Each number is 500 + 50 x the weight over its row's rms, rounded and kept within 0 to 999. Layers, rows and columns count from 0. Numbers have three digits each. The size before them is the row's rms in percent of the matrix's.

# layer 2 MLP gate, 768x256, rms 0.133, rows 64-163, columns 128-191
091:509459541481476534533555524546496491509481531524520454547460497457477522505494465635446574460487602522538649587487504468606469484421415535494538570492562476461397511536505627498451484549479446
103:525492526557551494517420352621531527580570504453538516386505521531373454509534399411547529461559538484531544468517526504438571476444442519442540454468530478476384446507457479429493517511485471
102:438503569469529463601555484591423473493377537513538450443504552546465515504554499577513476414510606502463506542446501500498520511499444570556500508510421472541469453539432478416503488510453446
099:536473506580517554474483426500473539427544502393451517484470377546443507449490527598529490446518484418464497443487593451495533459470566454535455461522408413463396442499464423469517524500417514
102:468565437493509558502461507509533512446480435491462451481499471441472495487552408487456370537458463456517383495560525543554552508470511517501590531565510459473522553513476557334483496504447567
114:498503489537485569524481432516483504402552482473453448497480499519421507527469433610562416529456569534531515624513426427591520459443439579520477549450523463541484513573496482463419440567488496
100:546517480540523535338585570527442505502510509525540504429512518513363514476498542494520453547432544528547558441397510501605480512521514544561542501438585455636570509432539479399459470489483511
101:602561529533515459557424544498548513510599525577550458488442491469465586519518513511416442475528509547403480644526480483470463494404527576561572515539526607540438473548409463473449426475454455
100:597520537482488597507512445444596494584465476498475515466522470358533538396474410569482464543435515520459599461550462550497448488413450424512448517471585423517491551558373614514523548621542527
092:554433566517459524493482501540577522444507467481461499489543502498521522458509444470442471507526409448484477427445423443521429552531487591500480459604489489527459474558528394510504530471528398
102:463502541487515596509543406455537525479542494481494450488517549350391469480496491507455573537475614555449503453571439532492531518438454550536517541464558402521454592585429529535497430470458520
108:464474550440554482571512420552488509528547417524449452551495457435533512456471514479512534465402454511564525447467513477507468481463487498423615522517475457528480487579416557424536550455567527
100:483463612574476542523454637563472506545519461548541468484429456464490476415508445444459587523509496515530452584499506465480446498542447607471521599469528406399409474551414544414474504491548502
095:479421503539544447500550563582442475419421446535489454468555495598521480454456527545506480479424507473568483560368475518499512500470517539478527544560502466489407454500543457410515443528484484
100:501446501463513474468512443550569439528486438494492445578581594475439526545572474656428477504464514507470392512653548468513478405541516543551525495494445448522454577541454526350505450565588398
100:528444513528497614522591488448552489490508497532497337481506463516567516513547445439511450441549449483520583568491473471393499523448419501480544503474502541518477538451465566443484508496553502
102:457528462628506484448535495477460475524449596585466493496448512508410474493414408529548545419479473604503498439468455526492560547506529544538498583424506491536467567554531491514421546533463577
105:505469514482507496493584361483429504499509491560560451437567494502406480464449515527538538482499454456494442489585421495515529504477604471535496520452546467488447494555493403500469486512539527
096:528436576553452440498599518546564444526587445489445391491528370439498512476439399603454446494500453492517448449513435466474424477454440485538550547470486497514445479524503518576494473518490566
100:473471551490455491557392408586445412504554484549445432470573513412513542454438466399582512600388497447526597458528490500509477544485500503526462554515475453458515560515502495506551493534572493
109:524522496542573544416405612484528346459448527477445458509457458445459551395502477456523421496438495611625455546500567501481463547539439468568517493540438539570529480573531479520508446511480574
096:506491467571564514469498502600616498412525464494540433616516469368519641426393608571552525488474397516576497519491602490442489499558489497502555507522343516519497516584541504372509543509623457
103:523521487572485462515543414506577487531492470530542478489432542461474555448497330487562582596531441510460525513450447435445504491479511468501472465540441476509472490524548532554438484483498472
082:435494540474461517568471570487481507562491528537350555490447531521535405548546506475525496524446527543480526503505430464510426479555554491470428499499476524462605526444523456475517576474421590
105:522419558435506462541499475534506433517581524460476480469446526475455541469411499492538493391467450505457435555475489447572506428431406560464560462426460505538461476630525384462546483450523489
098:443423427559542527539528548509433558404440573485567398484459455528403462465499455508458416390420451468480537516498624536505489519459495526541480511449522548445489496475540468458451431417526459
098:535382476484484517470488408488503484552485564548510564465394494452500519401486585516637486480556545487478514420491481485594442637521535560473614451579450526485486492490419468493536505583594567
104:546539510525467436534428595486537489454548404439490457513530455484493575467572545498515455491505514497487561563551487531545500453564558471506560559441414432540454529553501523408506485462548521
091:419488561466541560521451545434492487519529477472519529527579550469488617471507499539452579456521519572516333492457527419517435502546495437510471462487460471560533484557503506485378508511476504
101:440522511517486474562458530553585502501512461507633469555510423404469538504491508521458537485518457555451451459522553489564402402531534552518481487526495488512514553525528484436499441459478460
103:538485531524524539460542414513374597563481523464559500507476501510488514503483584559553440611509523473365433517491513557539490553548489650525477556498482557517365586423430524537466515511618420
104:554466500502512405534521530586486486504525482476557498435487549442465523510522417499519528462475498548436480532458394500416496491528522418493507587556395532557534503588516585486522416579439494
105:550554537569551440542595505505546486544519490516506450404388461538360588517487502611528395468383481539526448531397525385560443565523509476478522513473536422487518494544496531443603490526461440
103:425451497552513514423556483522457470460530477624504434562560483521497524509471446581499570514503433502488480485381506528605520591493559542548515482498454513496470500576479511524487470556499486
100:531490523461508511427467519408469507556502518555579513472466533462480544463512481509440487333497464530538548575486529501526462525572530461548498457457488454533454534449475521504576472518557445
107:519404503554565416463466425506610488551574431528479479395505434488426518494497543500517429507473492509554595489475497462457460493476407550595454547466555541520414504562467571498538454525495522
106:502486480546523440522486466437541500414604504567491485535454507494429497554572421531438376491446553533565415480488460482407506556481496605676514492562416520557458581474443509419542494551496454
090:459463451460569471529460434549559480424494418474562460484460511469526476415446491546545520474508531469639541440521436456462503575442487539530599517536476434493481489500533480547492584449428528
103:535471527509600508537460434470499476493475499465540448469503496494430489449421550506510549506450451471586489684572551532599524533547403574513529541432478449589508477447484495460413556481559498
103:607453515489529459459429462549584384443520487469412472496535436415475584504486443431552449397515555561466479449498552546535481513532507510544470529452541518457429584515422532543560539575514525
105:509390530587582560435401433468479399460502474492479443491550530539464449470567504442559500541470484561385491449515565474444475465480412505505588443546521522534475553448478552392562501585443441
096:463487519454496523539481500577593605553569490587487479574587535431455496439514472428507512441507450540403526511473619518569527474448466531517608599477547475473375526447423527487495484551455548
097:513475561537524469600571562487509505539585508570492556488546488470500505464446489375525529522532477549500523502483513550501499536473459547546377567415535453434438477587558440468478471478453457
100:470518477498481477453535470494626513448559513487463493510564457471464497484464545440538530477499589531518496557429542486459562466464517553500575503584461510555467483505375547488537511526549573
105:551464515527526405462542461488530424498543444517567459525510407458435524500454458571447462492554511518512497456431497523461435534498464520611540549471509475509459524573501482497466501528460481
098:443546517522469483475453600469510562483563496552492405522512518490475519533500519506507551492515454505457519543472520502533574422481569563554457599494582433570497514658580512494526468553441435
100:497490457474560506477476473503493497471504518453505493470413526548483512500429452539513489452524459533436564566510496448551474502491546482567486537430582514468525575589521554424549476539539501
104:393470569515539526421525505491528521501395474552456543553469522529446542487441487489507537587514505532441527515461583551491438421419471472467555499506547457522429517539455593484539487576452537
097:550503519484441561538463478536519580484551591529564395487527514478447494537531488515501439432418428549449518495496529542545493531429504552575479522583383558521487481491551430478479461546513512
101:421490564516609584507407505540407408579497398503451480463452450435492514467440458578488524543518466619522565448518480523562373494482493522476463501467605491453409570631581477502507426544382543
091:461422498452550574557381513513506501520482389460475476441573493515431458601491507461477588549506513540505553466475556459503513469509465585544438515478541542531365441539485427539563418452461488
104:505354504511479548413463526615532472396516464442440525481522476431479522463503443526601509453458478578525512501512463523515500499542548478516484593457465468438457521558491435458429551498457519
098:523515498508637496540440394506509514433454515468434491427444528411512550412467512552517548484568462527577563513487482549570498427440561522510504495505560477488400520578527514504465482391490525
101:487553460618403438541553565547556470542487464512507444559501421529526548439462505536515459481553541443476406517408563408459488535488525546547545463558413407495536515510510585407462546545546449
102:507482505482505487501531459539580501478543522509518469499421487469452608499458558493452556480499474520588422489390565544482508569451465520492538512489538494519500511466547514556423467552459434
107:530531551477473496420443517502503494430452459517557490461560551513459609402513492418538515453587478534504447530491521545549490504527547499490620497524499570545491486579453460475430524595493456
105:526505469543450499511532541493426445540485510504580498476474571467541548520382505429549505490498561568468534493431525480490533407579527489481528468539459488528446547452542476484541532495558626
105:478408469467483485520520455403409569466460496462510402437391482543458560500521522534514492516519529530422456454549449426521522489517452505473559498506514552494493561516457394409520564498472425
106:487490445548541520549515481406477437438492402560518524520512440499457537467532502483430498502460589602577577475525605471505548498511452510521527545469535496563505528475436493428476568519470377
101:334427443520520470604485550481504476499486511523465522468517418527489467602511617534629464527531496488569526541432547480505432407547464530523561522523508546484420436615509528460548465476491437
099:448468505544551399491511417505441511533478502517548568483443483568445525481560496584448490546477544491428452548525521493486559483608470536556474484412486444628488561423446420436545519504493496
097:534440479557492529481533539593515454544610542486487502543423465440372505485493479560525489461458447442535523407416463489442480530433483518499461531581514494508507512491526488554603437485466496
101:557483473466447522502511486505583520502558530492574446528626444412456557473463586487513431447507499544509468471406516538490514536513459548543502507582516504566454504578533497489474444518438442
100:465502501480498480477488498522537485548513526456412432466505557410469497549401465484397556431464540492547557528507462463425552531451480534534472538488504544543451497526484527413444559547459566
102:560533412492547509509536465458477421486516462489516472457479474500430513459471472528514490504425551489510465597500537564579524551556427666466537504478461547537460544541429542490424492567456500
107:451549595494555487465446486497475575482576481494540381471532443401493516454376565552499507483533495549491453540511522531525478480462494646522427592519452535478455506580520446512540473409471452
097:491467489533486640497474478493550399460439459445494412492504406400489522445358452463517499499495601580473489490523464492573577486496412564514435567511648487534515515470495459548461522548431460
101:610488455453462505539527498447610501396460558456486502467601530591464545482436528548475451411499551500472484472419479469502465538350476538460507613478446534376487499434502510516477526571486498
101:491461502521505524485444372505566490434429498501475476503598582460502587474414433495538436489532456438519494442549556459496510475515530484503538531525478509562557548580500503576455451528564442
108:481499491587522504589476476473565457471539447565572484504489573476484553470490436533477480535491496477455462498532514539508487523548547551683507489524525476464530469548382587537614479552483500
099:445448520577545462476457393522474418513480473490540476467447499551470573380455450498553456446511443483503426581484516486452440526428496488521512521433472479486410474481417439492436525535516504
104:484468441544422388497478420474503526558543459517512462518445540412475521496517450529449484476508485479469535491471542385535549516516521526524469559521513462564537506500482448348520446557584467
099:571514590566617482592455483532424500537545503462535550426630511447432539503378517548503480498461517543499501593486507503520461505441541517525479514499568596466475482592467525493472391471503558
100:514543520567502488433523517502497437397504542480481481467457547534491544581474462539503518352420523478483476497515493401502537438548553523576587517500384535472510466506490531508464507618584445
089:614536566501575473506489518520519502602524390500446407427513531457492510529470526489511459533515504450410481517543477452560433458411505577570512600508474479519515500547542477376553467419477522
102:598418545498542523583503400427540498582583576417471400482530523490508588509505445442477483505416424489541515614545492475572457489370447498540526535442631481478424533447475595405450430471522526
111:468421502493509544540488454473514459458531421485435494437514513497442617540479512487517446393472480478506474511435516436512447491456499422551500481615488492556484541492477485450605443505487572
093:589473563406479476569451474598502501494426527516504424465546485512523457435474487578494451477502545442489519587517513494539521486520494466561525605460499555548502465533442494564550418486494425
101:517464516481514489464512406567473600483494514535516499531514482580470534408419505411505453535516434550518530461515477515504518456422530563530473551527551572456539459372544520559491421498518559
097:590554382572510592469577399456525540488471594493518422483549504410486540393496608476432456460575501467500483498467536515480491492533503479586480560539524546528474543464493544506481495434433460
102:508413636507514535431595389469531405465458460445423419457493488508469533490422574530456486492503451515532505425505510414552489513484464459462478585490493519554510531520529519466644551498442521
097:506536453527582495428500430454503532453538445458587474417441483530415572512390562523454470430583543496490556466492560456489404466548472541449457570518552426488425567429514473497556457476505501
101:548522449486612584502465475502475493486548477551471415438591506513542515493538544524519441570533459545549583471453493535541477465456558546573426460508602451507515544555505470491502542496456546
097:543496500559500535468483553385569487493424523389496503454476477412507575376500460563464502446463505447552584432586483488445444448547469445569462592489546524534407474471421484450548485564568527
102:503403452504450552444494564458604500463528407448512450531504391411514565458483509429437425442503468538485409523557504500492505512515410537509468485478506473573352518495470553493440432503592543
099:548473471541474501484437469582443529483442430505454447447515478472454530504433436513576480511505491415490616522470438395499488558521546468563526455512541407510465592486449436493554508538583440
094:502428453430537566549500560481543462540425518546508468505521527503499510343458500556462417410571438489468481506454556544544565550497419518508476483585566579576444581541532445536590538481516479
099:511422610474559583518510442510514563453509593510556382464455453461425517544532524377491499485398522589458477588481491560551491556452500559505435467506549495474476542579451481466540507581488417
102:500488412572418576485504379511526500440525355470543454475533511501522608482421493485524534584481474476485467472546549405510494535503517563456453549477491507537478617479384529436457487556568487
100:588462473517502543461436516585481463465535479510538495534548537422484531477498473514495453407496488482486491538511455468513567519606452517544497516449487527536535489424608440495411446462399435
106:543428477553507590525494415523487550575516448513419500495454509415485541499399562545568467450549517511458428426525498503475470488479501535583514532505566438517485553545462498441483515562419487
103:522449496551488442486494464561497455439505472534442490522484511420441546474473555489528507425470587494491481434512512469474517429488507478563450462570478507557442524468470545528561447536583422
100:448567413448571537553513505501529445514442462527505460462488531457483550474438442584603553529481549533445503491468503514525511465549436464524536476464518496413430558620564543437416473488427442
104:502460581552466456476493452499416474434556456526529436575445521497490606526421467508416474406546449420530459516508508491495429502526550623528521496527514536448529489516470531374456487503515465
091:506465483526528497493520437536511485569576529572537534521482498562504430468432440529531381479518571421529457413502486415496588609508393497372478465495496522568494459506583487541386434410477407
103:444500471549460465528519449429553443443522547474430464491576479422440545419430572460464512508447516519563524458536478555514485508423422507560400550545543493444394503516420532518525453523472443
098:487474503463536521556510440514461535467481506512550487542451484428527531487378512391510444537543503651547432558459473463603479437478562550457486565501504567535482482625485515488512455494439526
105:486451497504478472567408542578515459455496569491468434521507447442525549446461457522461472468533480465455472533452553463519586499529511486626481484521543486535486569487518448455468474477513458
105:446534478527532499516498477509561480493484531497411562506490529442512527540498453558525443576483443545544561529517544446528516592535530482524458543490572450453504499481421495453443492463553515
100:562503566513545495525494485465563419564534474512547477532474476475509563501569445487570496490613401486573514479488553503410467463541453584540531504557462546499479488570548530553500456529554492